{
  "d_model": 128,
  "n_kv_head": 4,
  "d_mlp": 320,
  "norm": "rmsnorm",
  "norm_place": "pre",
  "rope_base": 1020.0,
  "tie_embeddings": false,
  "init": "normal",
  "init_std_o": 0.0,
  "init_std_up": 0.0141,
  "init_std_down": 0.0,
  "lr_head": 0.00785,
  "schedule": "cos"
}
Each number is 200 + 40 x the weight over the matrix's rms, rounded and kept within 0 to 999. Layers, rows and columns count from 0.

# layer 10 MLP gate, 320x128, rms 0.262, rows 24-42, columns 0-127
204,175,298,264,227,174,122,216,250,186,247,225,158,202,213,233,277,207,247,152,270,234,228,187,233,163,192,214,236,216,146,164,160,200,254,210,178,186,154,228,149,147,181,170,210,171,241,139,192,90,213,150,236,162,163,240,176,226,131,258,77,165,115,142,185,211,204,257,244,248,219,290,241,182,115,215,63,171,297,208,218,181,192,178,237,177,180,244,136,155,194,239,218,234,153,300,222,173,198,237,183,181,183,220,216,168,229,208,159,268,134,166,251,212,186,218,268,179,209,172,171,230,271,175,179,179,142,226
239,240,180,114,202,227,238,223,184,149,223,216,175,213,237,176,227,171,114,123,187,246,201,223,171,185,128,201,175,208,140,176,296,192,149,219,217,205,193,150,194,188,189,195,248,192,154,207,207,140,187,175,230,182,200,209,217,186,209,166,262,240,201,155,244,264,253,142,250,287,178,207,222,195,199,167,245,164,210,192,143,201,250,249,173,142,248,176,149,277,204,152,182,209,196,232,136,168,163,228,214,291,200,293,266,217,160,205,201,134,120,171,136,190,230,219,219,233,206,141,194,250,191,207,153,218,204,272
204,134,213,226,144,185,294,190,223,242,208,234,265,149,268,321,160,283,194,262,261,250,230,201,187,179,137,280,218,181,180,202,164,236,170,251,257,184,286,200,191,215,167,88,206,215,253,148,164,171,217,223,115,224,237,247,172,175,230,202,205,192,215,214,255,246,232,172,214,167,286,263,194,229,142,245,86,201,211,216,164,164,152,210,191,289,274,214,181,174,112,184,175,253,191,166,254,237,168,185,188,271,168,162,216,222,192,173,261,186,239,119,187,187,130,151,196,288,198,167,159,262,227,162,190,207,226,170
223,165,158,203,160,183,262,145,183,221,256,219,211,156,175,197,216,271,185,180,192,244,219,135,233,206,202,198,235,298,236,264,161,124,209,240,182,198,189,174,277,231,259,181,221,222,208,228,196,178,194,203,249,266,242,210,235,249,195,193,185,248,157,192,211,195,230,227,183,239,228,196,150,204,233,155,249,193,216,255,180,186,233,180,247,160,203,167,95,270,173,175,176,216,161,180,222,203,218,227,182,210,179,188,218,137,181,230,194,232,207,179,71,165,167,211,195,159,184,240,165,122,121,224,223,240,191,226
170,236,212,89,242,158,200,141,139,262,219,160,162,282,225,208,180,247,176,164,209,242,218,251,195,191,231,204,224,200,210,232,100,230,231,193,177,157,245,198,202,244,123,180,266,199,233,180,217,225,219,112,215,246,214,256,149,211,233,207,194,177,147,222,240,195,261,194,116,146,183,227,182,220,210,214,134,172,149,196,204,254,144,204,213,266,172,214,266,120,142,243,167,164,260,218,142,233,101,168,218,160,174,258,148,206,209,200,126,173,157,227,240,240,134,166,151,237,155,163,155,190,234,113,177,157,277,213
225,247,191,136,229,229,162,240,218,123,282,196,194,193,207,282,155,244,205,135,199,198,222,181,94,185,218,181,104,221,191,287,153,162,198,168,217,241,200,222,234,177,105,204,248,180,180,149,241,244,232,122,193,144,223,181,205,209,190,159,158,225,167,228,233,195,181,173,213,182,207,191,181,155,107,207,126,221,246,159,240,236,163,188,252,199,312,189,220,198,186,265,209,275,207,201,226,288,178,168,212,255,135,225,250,191,156,257,151,217,154,190,154,199,157,221,111,186,232,157,98,202,167,210,254,259,216,235
169,159,184,219,170,200,241,131,161,215,181,157,185,224,212,134,140,177,208,166,152,182,193,184,202,221,149,243,270,261,194,244,125,168,106,170,181,209,210,188,209,216,196,205,139,271,191,278,164,191,193,98,184,249,204,198,206,220,217,247,185,126,221,137,170,180,253,198,141,227,198,214,211,217,228,267,133,188,232,199,210,189,229,200,163,203,70,209,218,252,129,160,212,293,148,169,187,173,165,227,213,205,165,209,250,234,154,161,180,201,249,216,177,166,197,202,185,243,201,247,153,254,189,135,172,226,236,184
148,164,224,225,180,166,187,246,230,259,118,192,248,159,263,235,209,188,180,197,210,185,215,208,184,127,197,225,227,187,197,215,207,268,169,215,234,230,206,244,170,234,246,240,222,211,259,221,233,242,175,148,293,181,227,181,239,216,301,185,93,188,175,173,206,233,249,239,194,232,247,231,170,212,132,257,183,172,260,160,141,173,235,148,206,195,229,209,153,234,186,217,222,136,222,222,231,238,263,306,200,214,188,210,256,248,207,223,187,190,225,267,148,232,176,238,190,263,288,132,122,166,226,113,159,205,225,176
232,131,228,185,162,182,134,226,188,240,174,273,186,234,206,147,180,213,184,183,213,192,191,181,188,147,176,185,171,243,184,194,237,170,170,152,221,187,209,170,160,205,224,230,241,177,147,167,191,211,210,213,217,215,111,160,282,222,163,200,251,162,252,186,207,243,132,198,192,148,255,275,191,272,223,200,192,216,195,232,159,163,227,172,186,193,186,156,189,239,203,115,153,213,189,199,247,212,228,215,185,263,209,203,266,270,149,209,199,260,188,146,112,178,194,226,200,223,162,208,203,244,210,169,212,178,189,234
204,195,238,180,199,185,142,259,223,187,211,255,239,169,171,203,224,158,221,160,250,178,250,227,220,205,181,140,159,148,214,199,220,152,239,194,217,270,216,185,190,233,198,182,185,166,253,176,161,144,204,240,239,155,264,186,165,150,140,208,187,204,205,251,278,141,234,153,157,117,180,216,201,153,172,165,238,202,214,113,218,231,196,123,195,160,197,244,127,210,166,152,184,215,206,183,166,216,172,245,184,214,133,195,240,203,247,168,154,188,219,244,233,228,216,263,199,186,133,194,124,236,189,160,98,219,131,202
206,195,218,151,180,172,256,243,134,201,228,259,212,219,204,222,184,227,189,258,129,231,210,204,168,238,260,259,190,133,198,215,195,202,199,197,198,241,96,206,221,255,184,226,154,181,178,174,212,184,222,164,249,202,242,191,203,140,124,228,192,191,183,195,166,320,210,171,181,260,137,207,161,174,170,214,242,166,275,162,171,156,171,186,183,225,175,154,184,161,108,178,143,239,152,254,217,180,175,244,227,191,189,165,213,202,173,198,133,175,327,167,140,225,167,181,181,233,181,246,248,223,209,156,210,196,219,284
150,206,185,231,184,191,144,114,276,216,140,205,151,188,194,234,203,273,237,156,155,253,177,181,96,172,106,222,232,221,213,174,135,103,203,259,185,281,153,201,197,126,179,179,158,173,121,214,186,263,280,205,270,161,201,164,217,236,256,157,153,278,152,170,202,168,166,154,256,145,230,168,211,241,252,212,222,166,201,172,264,268,139,287,132,163,108,144,238,245,207,178,184,175,197,210,298,112,175,238,202,240,194,250,222,184,180,239,256,200,214,154,199,160,249,248,154,143,204,183,255,237,192,249,205,231,136,221
219,265,100,248,185,193,189,207,151,204,99,233,173,218,201,164,107,182,220,202,202,239,244,227,221,159,223,136,205,245,177,223,210,148,272,159,168,326,174,222,226,190,143,183,185,190,180,207,202,259,240,177,209,218,188,162,237,121,253,239,215,196,172,186,176,221,176,250,158,194,204,178,191,192,176,236,197,191,200,147,200,171,199,225,180,196,158,142,226,188,245,170,239,190,184,200,195,169,253,119,142,188,209,198,115,134,208,284,162,270,196,272,233,157,149,196,204,177,165,310,200,116,200,184,203,241,143,216
177,227,165,165,250,202,129,120,247,180,140,190,250,207,199,188,164,260,202,165,185,194,122,261,197,209,126,175,162,254,219,187,229,188,254,199,177,229,211,186,198,158,199,205,211,248,136,220,245,203,174,160,147,208,223,202,192,156,196,135,238,208,303,140,189,233,226,199,131,264,199,194,134,163,181,186,201,199,144,185,177,201,150,158,189,310,145,239,205,218,202,191,202,220,222,180,174,153,180,267,235,176,197,209,178,232,237,223,196,269,188,147,205,230,191,249,154,208,228,197,188,224,251,149,259,229,199,241
206,173,174,216,200,189,214,139,204,183,166,164,233,272,180,211,225,226,207,191,213,174,241,209,164,197,218,191,215,231,188,229,234,261,228,246,163,176,168,210,89,191,135,194,253,168,198,255,266,238,247,150,154,206,163,213,190,194,262,157,128,107,147,257,144,277,137,179,149,230,213,175,188,217,131,93,263,173,233,223,205,93,143,171,193,242,198,195,234,235,204,262,175,198,215,228,123,231,204,133,174,81,129,252,196,221,247,279,216,171,225,216,169,196,158,243,249,219,264,172,230,155,182,184,151,227,237,194
313,186,208,217,172,157,194,149,225,247,217,207,184,239,179,190,199,239,178,145,272,226,188,315,205,243,198,196,290,187,139,217,184,161,205,296,178,192,214,298,165,265,240,254,288,203,194,196,190,227,165,245,213,232,257,186,171,181,190,167,152,183,199,214,188,191,181,188,210,203,195,200,159,246,246,177,229,198,201,206,171,143,238,134,248,214,201,178,98,205,145,133,175,142,251,176,245,207,220,228,175,74,185,203,194,191,257,149,245,133,230,200,219,210,247,233,182,203,228,89,167,175,261,223,178,177,222,146
264,172,157,145,153,213,208,196,170,162,218,105,134,162,236,211,178,171,181,176,183,226,194,286,194,181,269,164,169,263,139,238,209,144,146,138,129,220,218,166,180,253,172,159,149,249,245,116,183,169,182,192,155,193,226,254,256,297,164,185,245,130,183,227,298,272,183,222,229,176,220,215,218,208,200,173,164,170,186,204,162,255,252,220,191,271,106,248,217,183,192,204,196,222,84,117,145,230,161,189,266,157,171,175,203,213,259,155,252,154,185,165,238,214,173,140,161,183,162,163,216,193,180,200,296,223,236,177
234,234,252,196,137,316,230,180,180,287,193,214,181,191,223,177,196,162,182,140,234,207,138,248,206,176,149,140,181,225,172,214,191,144,160,175,195,220,220,166,220,193,126,183,185,216,188,219,207,231,200,188,200,223,187,210,178,195,202,141,163,139,151,201,149,267,184,168,212,221,171,174,233,111,214,249,217,212,214,146,209,208,179,209,255,141,203,234,159,219,260,264,271,193,237,218,204,220,184,265,237,228,211,186,209,159,215,254,280,209,163,173,212,117,209,258,167,243,138,134,222,211,216,218,134,145,207,167
219,204,174,281,185,186,270,183,169,217,226,214,191,157,220,235,188,238,178,255,184,158,266,185,202,182,201,190,178,227,170,261,248,251,260,173,210,152,145,229,210,153,223,166,212,226,171,194,209,189,185,233,160,137,165,189,155,210,244,101,240,188,169,217,185,188,248,260,229,193,156,235,131,170,263,263,128,207,202,189,143,197,203,163,170,230,196,232,263,232,183,230,283,213,232,201,139,218,186,169,207,182,247,290,196,196,211,187,155,231,224,174,160,237,234,162,244,287,153,204,193,230,161,228,201,148,150,210
# layer 10 MLP up, 320x128, rms 0.273, rows 24-41, columns 0-127
180,199,225,180,228,310,145,244,191,154,259,212,118,312,152,174,139,254,199,200,155,174,171,152,124,227,220,76,171,160,241,151,193,179,251,187,228,242,224,176,191,247,191,259,222,101,261,178,175,213,160,238,221,168,122,178,217,183,193,134,198,230,181,262,193,242,252,210,217,172,167,207,163,211,197,210,262,220,163,267,145,211,200,219,154,115,151,223,264,215,248,212,155,196,191,150,149,167,186,195,196,189,200,254,181,207,233,243,280,149,227,278,228,130,174,141,250,214,247,218,275,189,274,154,214,112,217,206
200,150,227,129,168,235,204,236,248,255,217,245,140,198,251,152,278,139,204,195,200,184,215,267,193,251,226,263,165,164,190,225,192,199,185,171,107,153,163,195,171,144,187,247,143,257,137,269,213,164,216,176,145,249,327,158,213,172,179,246,224,208,180,258,150,223,136,245,128,173,242,259,171,236,68,243,199,214,222,221,201,184,235,188,281,124,203,233,212,207,226,121,198,211,247,203,228,220,231,199,203,213,207,171,262,146,132,202,248,223,154,139,276,197,208,190,250,180,160,198,163,190,160,147,169,156,131,265
256,181,214,208,202,180,181,193,188,238,157,217,255,231,153,236,182,156,226,222,149,300,204,127,219,265,191,190,289,235,117,194,160,237,166,127,221,160,202,277,216,192,135,190,247,179,215,193,159,192,179,242,237,283,267,177,111,196,182,185,190,223,157,118,251,147,132,184,176,101,219,209,190,151,205,256,159,173,222,267,152,170,140,165,180,274,229,173,186,173,192,200,179,198,187,108,188,231,179,258,157,192,242,192,204,261,165,244,161,179,285,199,179,221,63,191,148,199,170,281,168,212,226,212,145,131,210,227
191,129,271,198,201,193,198,244,107,209,238,227,208,193,233,304,161,194,147,223,262,209,178,218,180,194,216,235,232,244,169,234,259,150,179,198,267,179,180,194,208,290,268,141,247,191,169,237,207,253,254,239,155,220,166,222,198,139,206,179,198,236,197,199,242,190,276,198,191,204,269,155,208,173,191,213,233,204,210,235,199,174,214,184,205,184,215,156,151,207,215,179,286,218,176,171,153,195,196,224,212,139,94,130,175,167,209,200,224,163,239,206,289,210,213,168,224,222,162,211,182,230,163,213,132,230,213,162
133,176,177,189,192,241,176,290,186,125,233,236,185,201,195,123,219,204,218,317,203,147,161,199,206,266,144,176,201,141,217,196,231,211,179,199,165,271,209,160,240,218,211,181,111,177,122,204,180,210,249,296,231,122,250,182,112,222,265,165,196,232,229,188,182,306,163,166,216,228,273,175,214,214,143,220,171,251,196,218,235,149,200,292,231,162,127,170,198,245,189,192,256,214,218,207,179,165,182,167,134,193,215,218,206,167,159,162,249,231,216,193,258,119,229,224,236,160,163,263,215,239,181,222,288,173,222,170
232,154,174,256,206,262,172,206,229,99,185,245,94,255,236,141,247,234,220,200,217,252,258,203,209,193,165,191,176,204,172,201,212,207,183,238,195,199,162,168,230,199,148,182,165,215,175,256,182,251,207,194,154,175,194,222,227,160,202,173,195,247,204,135,287,213,224,205,176,216,133,171,134,140,219,187,226,259,131,220,163,229,128,216,241,271,224,192,187,156,244,243,229,206,175,174,162,239,174,218,199,204,169,128,180,151,192,162,174,232,180,159,173,197,137,178,231,221,143,137,112,196,233,213,252,261,204,217
284,145,226,205,237,224,177,188,197,301,184,234,167,252,125,166,313,162,240,159,167,183,211,192,303,325,213,255,255,195,242,237,222,182,203,232,207,161,307,239,209,120,206,135,175,240,180,199,228,268,236,255,163,168,249,214,204,223,219,279,128,122,166,216,168,270,148,188,198,203,250,274,277,135,192,181,142,110,101,165,205,192,203,207,139,131,199,236,217,141,107,207,241,194,187,188,159,210,240,210,206,196,132,249,257,229,227,215,193,177,127,176,212,208,235,131,224,135,237,242,162,230,273,224,216,177,249,223
137,127,166,235,244,191,195,208,124,227,228,215,197,232,266,200,219,221,183,149,191,225,178,208,187,139,221,203,205,230,254,249,153,201,236,191,221,183,206,175,254,118,244,160,257,174,251,194,169,147,224,217,195,202,196,183,240,233,129,164,198,148,182,211,212,182,210,210,180,185,151,286,194,228,339,313,182,289,253,227,150,285,138,233,194,78,219,184,140,233,106,212,198,191,206,129,159,148,216,199,194,202,244,187,161,168,237,207,205,220,184,243,166,129,119,238,224,209,144,151,166,194,140,234,232,194,203,187
267,227,163,246,192,159,175,147,232,190,205,184,192,260,189,92,194,184,153,206,160,187,225,211,197,178,264,271,261,178,149,133,258,152,225,149,258,205,183,203,181,268,247,181,148,214,190,82,202,211,259,201,273,162,200,195,226,221,198,185,234,182,239,175,231,123,120,181,239,165,232,210,162,241,112,159,256,261,240,170,182,117,196,121,161,210,177,181,240,159,190,115,231,139,225,161,210,116,226,145,273,232,172,149,275,127,207,235,192,266,143,206,174,281,167,316,195,176,89,264,157,162,232,236,222,188,125,164
229,279,169,210,246,198,209,171,245,167,194,136,205,154,228,164,224,256,164,158,120,223,178,150,179,174,180,147,156,231,237,222,212,213,191,187,286,212,281,238,242,190,185,240,211,214,244,188,212,181,173,197,210,170,176,176,189,270,83,169,225,164,185,270,153,242,209,214,234,173,209,186,93,234,178,119,206,201,202,174,219,208,197,149,206,194,236,181,79,172,221,153,205,134,195,215,227,230,230,195,200,193,223,187,253,162,220,217,197,188,189,248,288,219,289,175,165,154,131,173,204,259,125,251,232,182,180,167
208,240,145,215,258,64,310,198,115,198,200,228,192,275,143,180,338,233,212,228,113,202,173,164,241,204,235,311,173,176,201,267,157,168,116,207,186,178,207,166,148,252,214,252,153,195,226,160,211,173,148,190,235,196,250,248,199,153,201,189,233,158,263,167,233,257,178,184,155,151,162,184,173,171,68,158,251,220,234,228,205,298,107,159,188,213,246,159,261,166,176,186,170,210,168,197,188,181,293,286,206,233,218,205,223,245,214,196,226,215,215,142,133,251,189,277,223,233,134,201,233,243,188,138,261,229,162,190
202,192,155,157,203,193,248,224,124,147,241,239,214,138,228,124,211,210,214,236,226,226,228,198,234,189,241,154,181,255,210,168,245,186,213,185,208,145,149,182,227,222,219,154,155,244,168,168,152,117,158,215,169,236,187,261,182,171,165,249,191,118,296,203,148,165,220,274,162,256,191,216,258,196,293,133,226,214,175,187,158,243,214,179,287,206,242,153,165,165,215,182,285,216,161,182,175,253,191,221,248,208,205,233,172,195,167,213,179,206,127,212,242,208,206,180,272,183,171,197,256,182,179,179,170,282,207,230
148,238,160,229,137,145,146,217,213,170,193,211,177,229,154,155,170,180,261,205,185,215,221,213,202,272,192,209,213,239,186,147,215,151,191,175,156,234,210,205,195,172,238,205,240,185,186,183,275,203,224,187,182,153,204,150,223,197,199,244,199,253,150,242,200,197,264,150,226,179,228,205,161,159,239,226,231,152,144,153,201,169,212,207,193,211,235,223,199,193,172,219,175,160,190,208,234,190,207,158,211,215,194,220,150,268,191,132,157,173,234,201,233,209,113,292,174,176,199,249,236,211,294,253,211,246,203,159
219,274,251,139,233,88,207,183,198,215,229,235,215,182,188,198,204,139,177,194,178,264,178,187,220,202,189,247,166,249,203,176,219,152,230,185,135,198,225,167,150,122,200,192,239,166,278,175,232,248,184,214,158,231,139,216,182,159,185,167,216,168,246,209,228,221,177,160,241,137,139,188,202,174,148,213,216,148,161,212,211,194,201,180,163,235,188,180,253,271,186,151,178,217,233,190,219,178,219,175,177,238,156,172,242,185,180,161,223,246,203,200,135,203,219,166,181,156,283,203,201,143,262,204,175,230,196,182
233,252,231,124,160,126,209,177,181,247,186,209,137,108,257,180,165,154,178,228,217,228,194,201,231,185,203,220,236,177,212,248,144,90,175,141,192,239,180,175,275,190,199,194,202,213,179,160,167,188,130,319,152,253,265,224,222,208,241,188,189,197,193,125,206,139,146,193,199,177,193,156,231,238,181,228,202,139,187,190,232,214,243,219,184,220,252,146,233,217,166,173,206,124,208,173,207,183,178,216,270,214,201,205,175,243,220,155,168,191,199,175,199,267,202,118,174,180,143,204,216,173,165,243,210,197,171,163
158,139,181,245,232,210,246,225,167,173,218,170,210,143,253,189,239,204,217,138,147,256,205,185,161,195,171,185,231,218,223,237,175,270,289,217,212,214,243,119,213,227,205,92,137,198,218,187,173,159,180,186,230,218,235,177,221,188,146,183,135,169,266,219,219,196,242,192,207,206,231,204,212,230,190,252,139,150,318,170,200,207,242,238,108,191,267,262,191,226,210,224,222,176,221,161,154,229,183,188,196,196,191,191,144,206,184,232,193,192,256,222,184,266,227,139,201,129,216,208,172,221,180,172,174,222,293,207
140,188,158,212,235,237,277,251,191,225,174,280,185,257,206,146,270,237,214,201,175,259,163,247,193,199,115,237,175,190,194,151,254,211,194,145,249,158,142,181,150,97,163,188,258,177,141,225,216,248,160,153,232,202,208,191,135,196,147,181,142,163,200,235,190,190,196,194,182,264,203,201,226,155,225,173,224,152,212,151,195,79,103,168,228,262,228,191,162,239,195,177,227,179,216,227,162,225,247,187,228,281,211,200,251,219,220,205,190,179,155,258,217,245,178,208,234,262,221,227,202,269,276,233,172,230,185,243
115,206,187,242,136,238,144,174,202,194,237,254,182,218,153,268,197,259,169,184,220,178,299,165,211,218,220,208,140,130,138,226,171,173,137,190,217,168,136,249,197,189,196,180,190,239,204,212,189,161,146,169,214,246,187,239,171,235,203,206,173,259,227,200,183,124,201,189,193,212,314,220,200,240,237,141,197,187,180,249,207,262,184,245,112,189,198,207,263,251,164,239,156,236,187,231,132,246,195,236,205,175,234,166,182,196,213,187,200,181,196,184,140,161,261,180,189,191,249,169,171,136,165,151,137,196,198,235
# layer 10 MLP down (transposed), 320x128, rms 0.164, rows 24-41, columns 0-127
240,104,189,156,211,219,214,236,141,135,135,184,161,235,202,154,184,272,222,145,244,160,136,170,185,240,215,131,203,178,201,221,133,180,223,172,214,123,144,194,216,247,194,179,281,128,223,186,158,208,223,200,127,175,192,195,194,133,220,157,245,108,264,210,191,250,221,241,264,181,268,182,191,160,215,199,231,221,177,217,236,314,218,182,183,144,245,210,182,174,155,194,223,268,241,163,186,187,213,281,203,239,175,184,291,162,171,165,250,177,236,257,179,193,161,244,122,179,215,209,276,227,253,207,223,260,181,197
258,226,178,205,144,202,245,203,211,199,183,212,182,243,200,184,269,183,169,213,198,206,240,191,187,199,103,157,127,160,226,233,215,207,174,268,172,196,196,175,229,236,177,216,178,173,203,187,184,205,149,244,232,265,238,165,202,212,194,176,254,193,184,187,245,219,198,175,216,217,261,163,230,166,251,176,222,234,212,241,189,191,259,236,277,179,185,171,227,211,145,232,124,286,147,259,219,243,160,210,140,274,241,198,172,181,132,211,196,204,257,211,224,183,183,267,162,207,146,193,203,199,193,200,187,234,169,224
178,216,132,201,213,226,158,198,235,271,246,169,215,150,264,271,173,190,171,158,228,180,258,185,166,153,172,162,211,177,169,222,188,216,205,265,161,255,287,152,109,159,302,208,185,172,209,182,275,125,230,180,168,214,193,204,190,208,219,176,170,226,183,251,166,175,235,168,170,245,202,195,223,218,152,148,179,153,242,189,243,241,159,255,227,201,240,154,183,217,108,208,225,215,157,206,221,141,193,193,260,172,52,145,183,210,245,91,247,207,195,166,162,227,218,113,247,204,199,185,269,149,117,164,190,277,145,165
168,266,178,238,188,208,163,160,223,199,174,234,216,193,122,199,186,239,246,190,208,180,218,213,219,242,213,197,231,205,240,197,195,191,182,245,144,216,272,263,243,244,182,188,249,178,182,170,140,150,203,260,192,184,155,218,207,152,255,242,176,175,238,165,229,228,154,148,223,191,241,160,208,206,232,251,168,180,254,217,202,166,131,242,214,200,250,238,278,149,217,217,135,193,227,242,246,237,183,107,236,202,339,177,260,205,264,165,192,197,171,167,131,150,226,262,242,213,242,197,213,195,165,283,204,200,192,100
144,217,159,239,222,206,188,231,246,199,208,235,169,184,178,209,171,238,206,235,221,248,169,288,246,189,142,178,184,161,263,148,187,190,130,100,272,263,257,215,156,166,273,222,137,211,257,197,171,180,157,182,211,179,211,185,243,208,185,170,192,207,185,187,173,236,142,207,194,180,233,319,227,185,253,232,162,198,195,127,217,173,189,173,178,175,172,228,135,214,175,155,227,202,146,169,264,143,231,264,266,241,252,202,231,225,209,208,224,225,232,203,214,208,213,233,225,220,263,213,164,260,114,149,214,230,163,152
163,216,166,226,197,173,142,257,236,183,168,239,238,209,228,203,200,231,183,273,120,94,162,261,189,264,194,236,154,199,224,151,168,246,264,221,254,255,211,173,280,163,226,205,268,111,246,154,233,230,227,239,222,203,245,155,83,170,192,245,214,209,167,217,173,243,240,120,181,198,216,214,228,199,217,173,158,179,232,174,209,243,285,260,219,243,250,237,173,163,193,206,160,196,221,195,112,157,213,113,171,200,182,188,185,173,187,256,108,189,180,192,216,176,215,155,182,137,167,205,243,195,227,231,189,165,193,257
159,158,155,226,175,191,140,231,168,221,247,172,198,178,148,253,184,139,155,184,163,181,179,160,75,74,230,241,212,95,214,176,153,239,307,124,176,203,166,268,332,208,236,128,250,201,260,153,210,225,80,210,110,228,149,259,302,201,246,133,150,185,259,222,206,247,69,320,151,230,156,271,232,273,163,272,283,168,246,249,270,249,181,173,187,177,228,197,189,137,181,187,232,148,269,122,180,222,143,154,160,156,276,206,96,185,192,268,175,189,165,161,194,181,239,263,215,203,195,267,166,253,180,157,168,201,221,320
279,160,193,230,243,167,256,259,130,150,181,153,175,236,168,201,196,139,216,216,136,122,165,304,235,132,208,231,260,206,230,180,236,267,162,217,220,202,170,152,243,150,165,134,197,225,254,261,149,190,244,224,217,229,197,167,236,143,201,169,228,170,189,165,161,128,159,190,183,185,252,196,173,183,217,185,186,196,147,162,231,194,139,171,190,244,198,171,248,227,196,255,217,154,215,136,221,162,218,227,211,153,142,225,149,201,210,190,239,212,182,236,210,254,202,180,156,213,182,178,248,202,138,169,240,168,251,137
176,198,213,101,146,196,147,237,179,161,228,205,147,191,260,237,244,201,202,165,150,171,182,148,157,292,188,210,167,135,243,266,149,113,183,202,123,141,175,224,238,130,195,198,155,134,293,241,174,241,185,193,260,216,240,199,188,224,200,170,101,179,206,154,168,254,215,236,206,168,227,253,267,195,201,130,122,209,195,165,163,306,151,209,222,244,213,240,125,235,178,264,157,236,238,222,188,298,174,296,240,158,237,204,120,215,258,232,191,212,200,280,202,267,191,228,271,186,235,128,208,201,118,173,210,277,150,298
197,176,222,183,154,169,205,187,179,222,236,163,176,241,231,195,115,167,149,164,275,164,223,228,196,223,183,187,222,233,166,230,183,231,153,240,182,216,151,204,102,214,123,208,166,248,262,190,284,194,189,184,204,233,294,205,196,200,247,178,163,229,271,177,177,155,188,128,279,177,197,267,226,228,111,214,153,187,166,201,130,243,172,273,208,205,201,107,212,186,197,165,162,247,244,176,200,167,271,235,175,183,169,277,253,153,195,203,190,197,213,177,183,181,240,133,233,205,181,217,176,185,201,175,194,181,196,274
152,202,254,234,187,204,206,165,207,181,245,276,216,132,192,179,180,199,180,167,155,178,209,216,199,137,196,243,214,211,177,194,138,172,252,210,170,258,116,162,199,152,167,204,201,234,240,213,254,202,263,210,238,199,232,188,199,207,167,189,184,199,124,196,174,229,163,285,239,199,270,189,207,178,264,200,212,173,204,188,204,172,224,202,236,232,216,217,198,236,179,181,209,214,201,270,213,137,185,216,131,181,289,172,169,216,210,212,195,269,254,123,200,212,263,154,218,245,138,187,182,236,127,177,163,205,197,412
190,181,134,157,225,173,224,246,143,211,247,209,160,230,211,193,188,203,136,212,229,233,202,193,252,177,248,170,186,227,244,163,194,212,136,185,162,164,180,194,180,195,139,132,210,148,197,216,164,215,210,164,199,138,298,243,141,239,187,131,193,199,223,192,162,218,125,193,187,268,240,182,172,215,199,193,201,271,264,181,149,138,136,118,239,210,214,237,107,251,267,130,184,200,198,255,204,206,182,194,219,204,244,279,199,183,243,164,265,236,201,189,252,210,153,257,200,143,194,167,266,158,199,143,176,164,161,218
213,206,203,224,246,236,200,244,206,220,194,144,164,161,138,199,143,179,177,188,227,191,227,152,177,260,193,194,208,251,212,273,186,168,258,158,228,192,195,226,128,176,131,281,202,136,153,234,176,207,230,218,201,229,206,181,175,209,135,171,224,152,219,167,161,162,178,154,272,218,193,219,231,197,207,273,221,242,198,243,182,171,197,267,227,144,221,245,198,202,181,182,195,158,192,202,135,235,253,173,211,173,156,184,225,217,148,182,162,182,212,274,179,123,191,187,221,245,213,218,192,209,162,208,230,192,216,177
164,194,176,163,220,242,190,215,226,169,217,184,203,172,129,258,202,195,256,218,186,220,217,229,212,161,173,210,208,187,214,209,194,203,237,165,196,251,177,221,131,246,194,158,234,285,162,211,235,211,219,213,186,230,228,221,214,159,167,136,189,176,214,283,163,244,227,308,218,244,201,218,198,208,251,200,181,191,244,171,151,216,210,204,133,288,171,164,187,256,155,239,163,188,230,163,129,146,187,192,205,219,166,177,137,181,253,231,172,154,220,205,189,166,235,275,164,164,223,184,145,228,238,211,200,198,256,221
143,198,167,217,154,188,193,219,205,148,182,141,193,243,167,172,222,183,153,281,227,209,220,173,233,216,229,195,156,224,177,205,204,243,183,254,142,226,240,261,95,193,143,182,239,237,117,218,227,147,159,154,235,169,271,188,218,147,253,230,172,138,181,167,270,219,224,186,205,252,256,274,236,169,198,194,217,188,237,181,212,303,203,213,222,198,134,265,197,175,217,230,191,179,206,286,163,235,252,193,277,196,141,159,176,154,242,251,189,171,211,203,170,219,210,234,177,215,216,202,167,242,170,181,179,224,164,220
124,166,184,133,177,268,188,182,234,200,187,234,174,227,240,179,195,311,230,180,234,196,225,178,182,189,240,181,185,217,158,159,228,126,186,97,215,141,295,281,174,214,185,121,177,162,182,166,243,162,225,214,149,211,151,149,200,281,231,228,152,199,221,177,193,253,213,93,163,177,204,192,180,200,176,228,180,223,178,189,226,210,215,257,225,207,196,163,149,243,187,149,176,273,233,219,152,185,144,171,226,150,122,247,171,219,237,107,277,159,125,194,161,124,204,189,126,211,271,186,193,174,151,229,183,245,154,155
265,175,222,199,170,133,167,182,189,247,140,207,192,198,223,129,208,199,231,175,163,204,219,184,263,154,212,248,265,176,132,165,122,135,186,195,123,196,184,214,146,174,168,217,203,244,206,213,194,204,232,185,169,183,160,185,230,169,174,252,155,170,186,168,250,244,191,276,170,123,201,263,233,257,201,192,191,219,158,130,189,206,171,192,207,234,219,142,262,277,261,214,155,226,181,232,219,220,180,142,249,192,274,211,210,179,157,209,284,260,199,215,130,225,195,172,218,157,200,201,211,232,229,139,190,220,128,265
156,215,195,167,180,253,236,197,165,192,268,180,187,159,198,231,261,143,148,169,195,192,271,147,231,227,126,175,212,256,192,208,218,196,190,169,191,225,212,137,155,188,214,225,141,161,219,196,149,190,209,156,212,265,221,240,233,167,226,188,149,117,197,231,249,255,264,169,255,144,151,119,210,163,204,198,162,237,115,150,188,189,173,200,220,201,216,279,151,225,211,215,200,126,239,156,206,200,200,248,252,194,176,184,191,174,302,241,229,229,185,214,217,237,208,189,236,120,189,194,204,189,152,202,264,157,222,129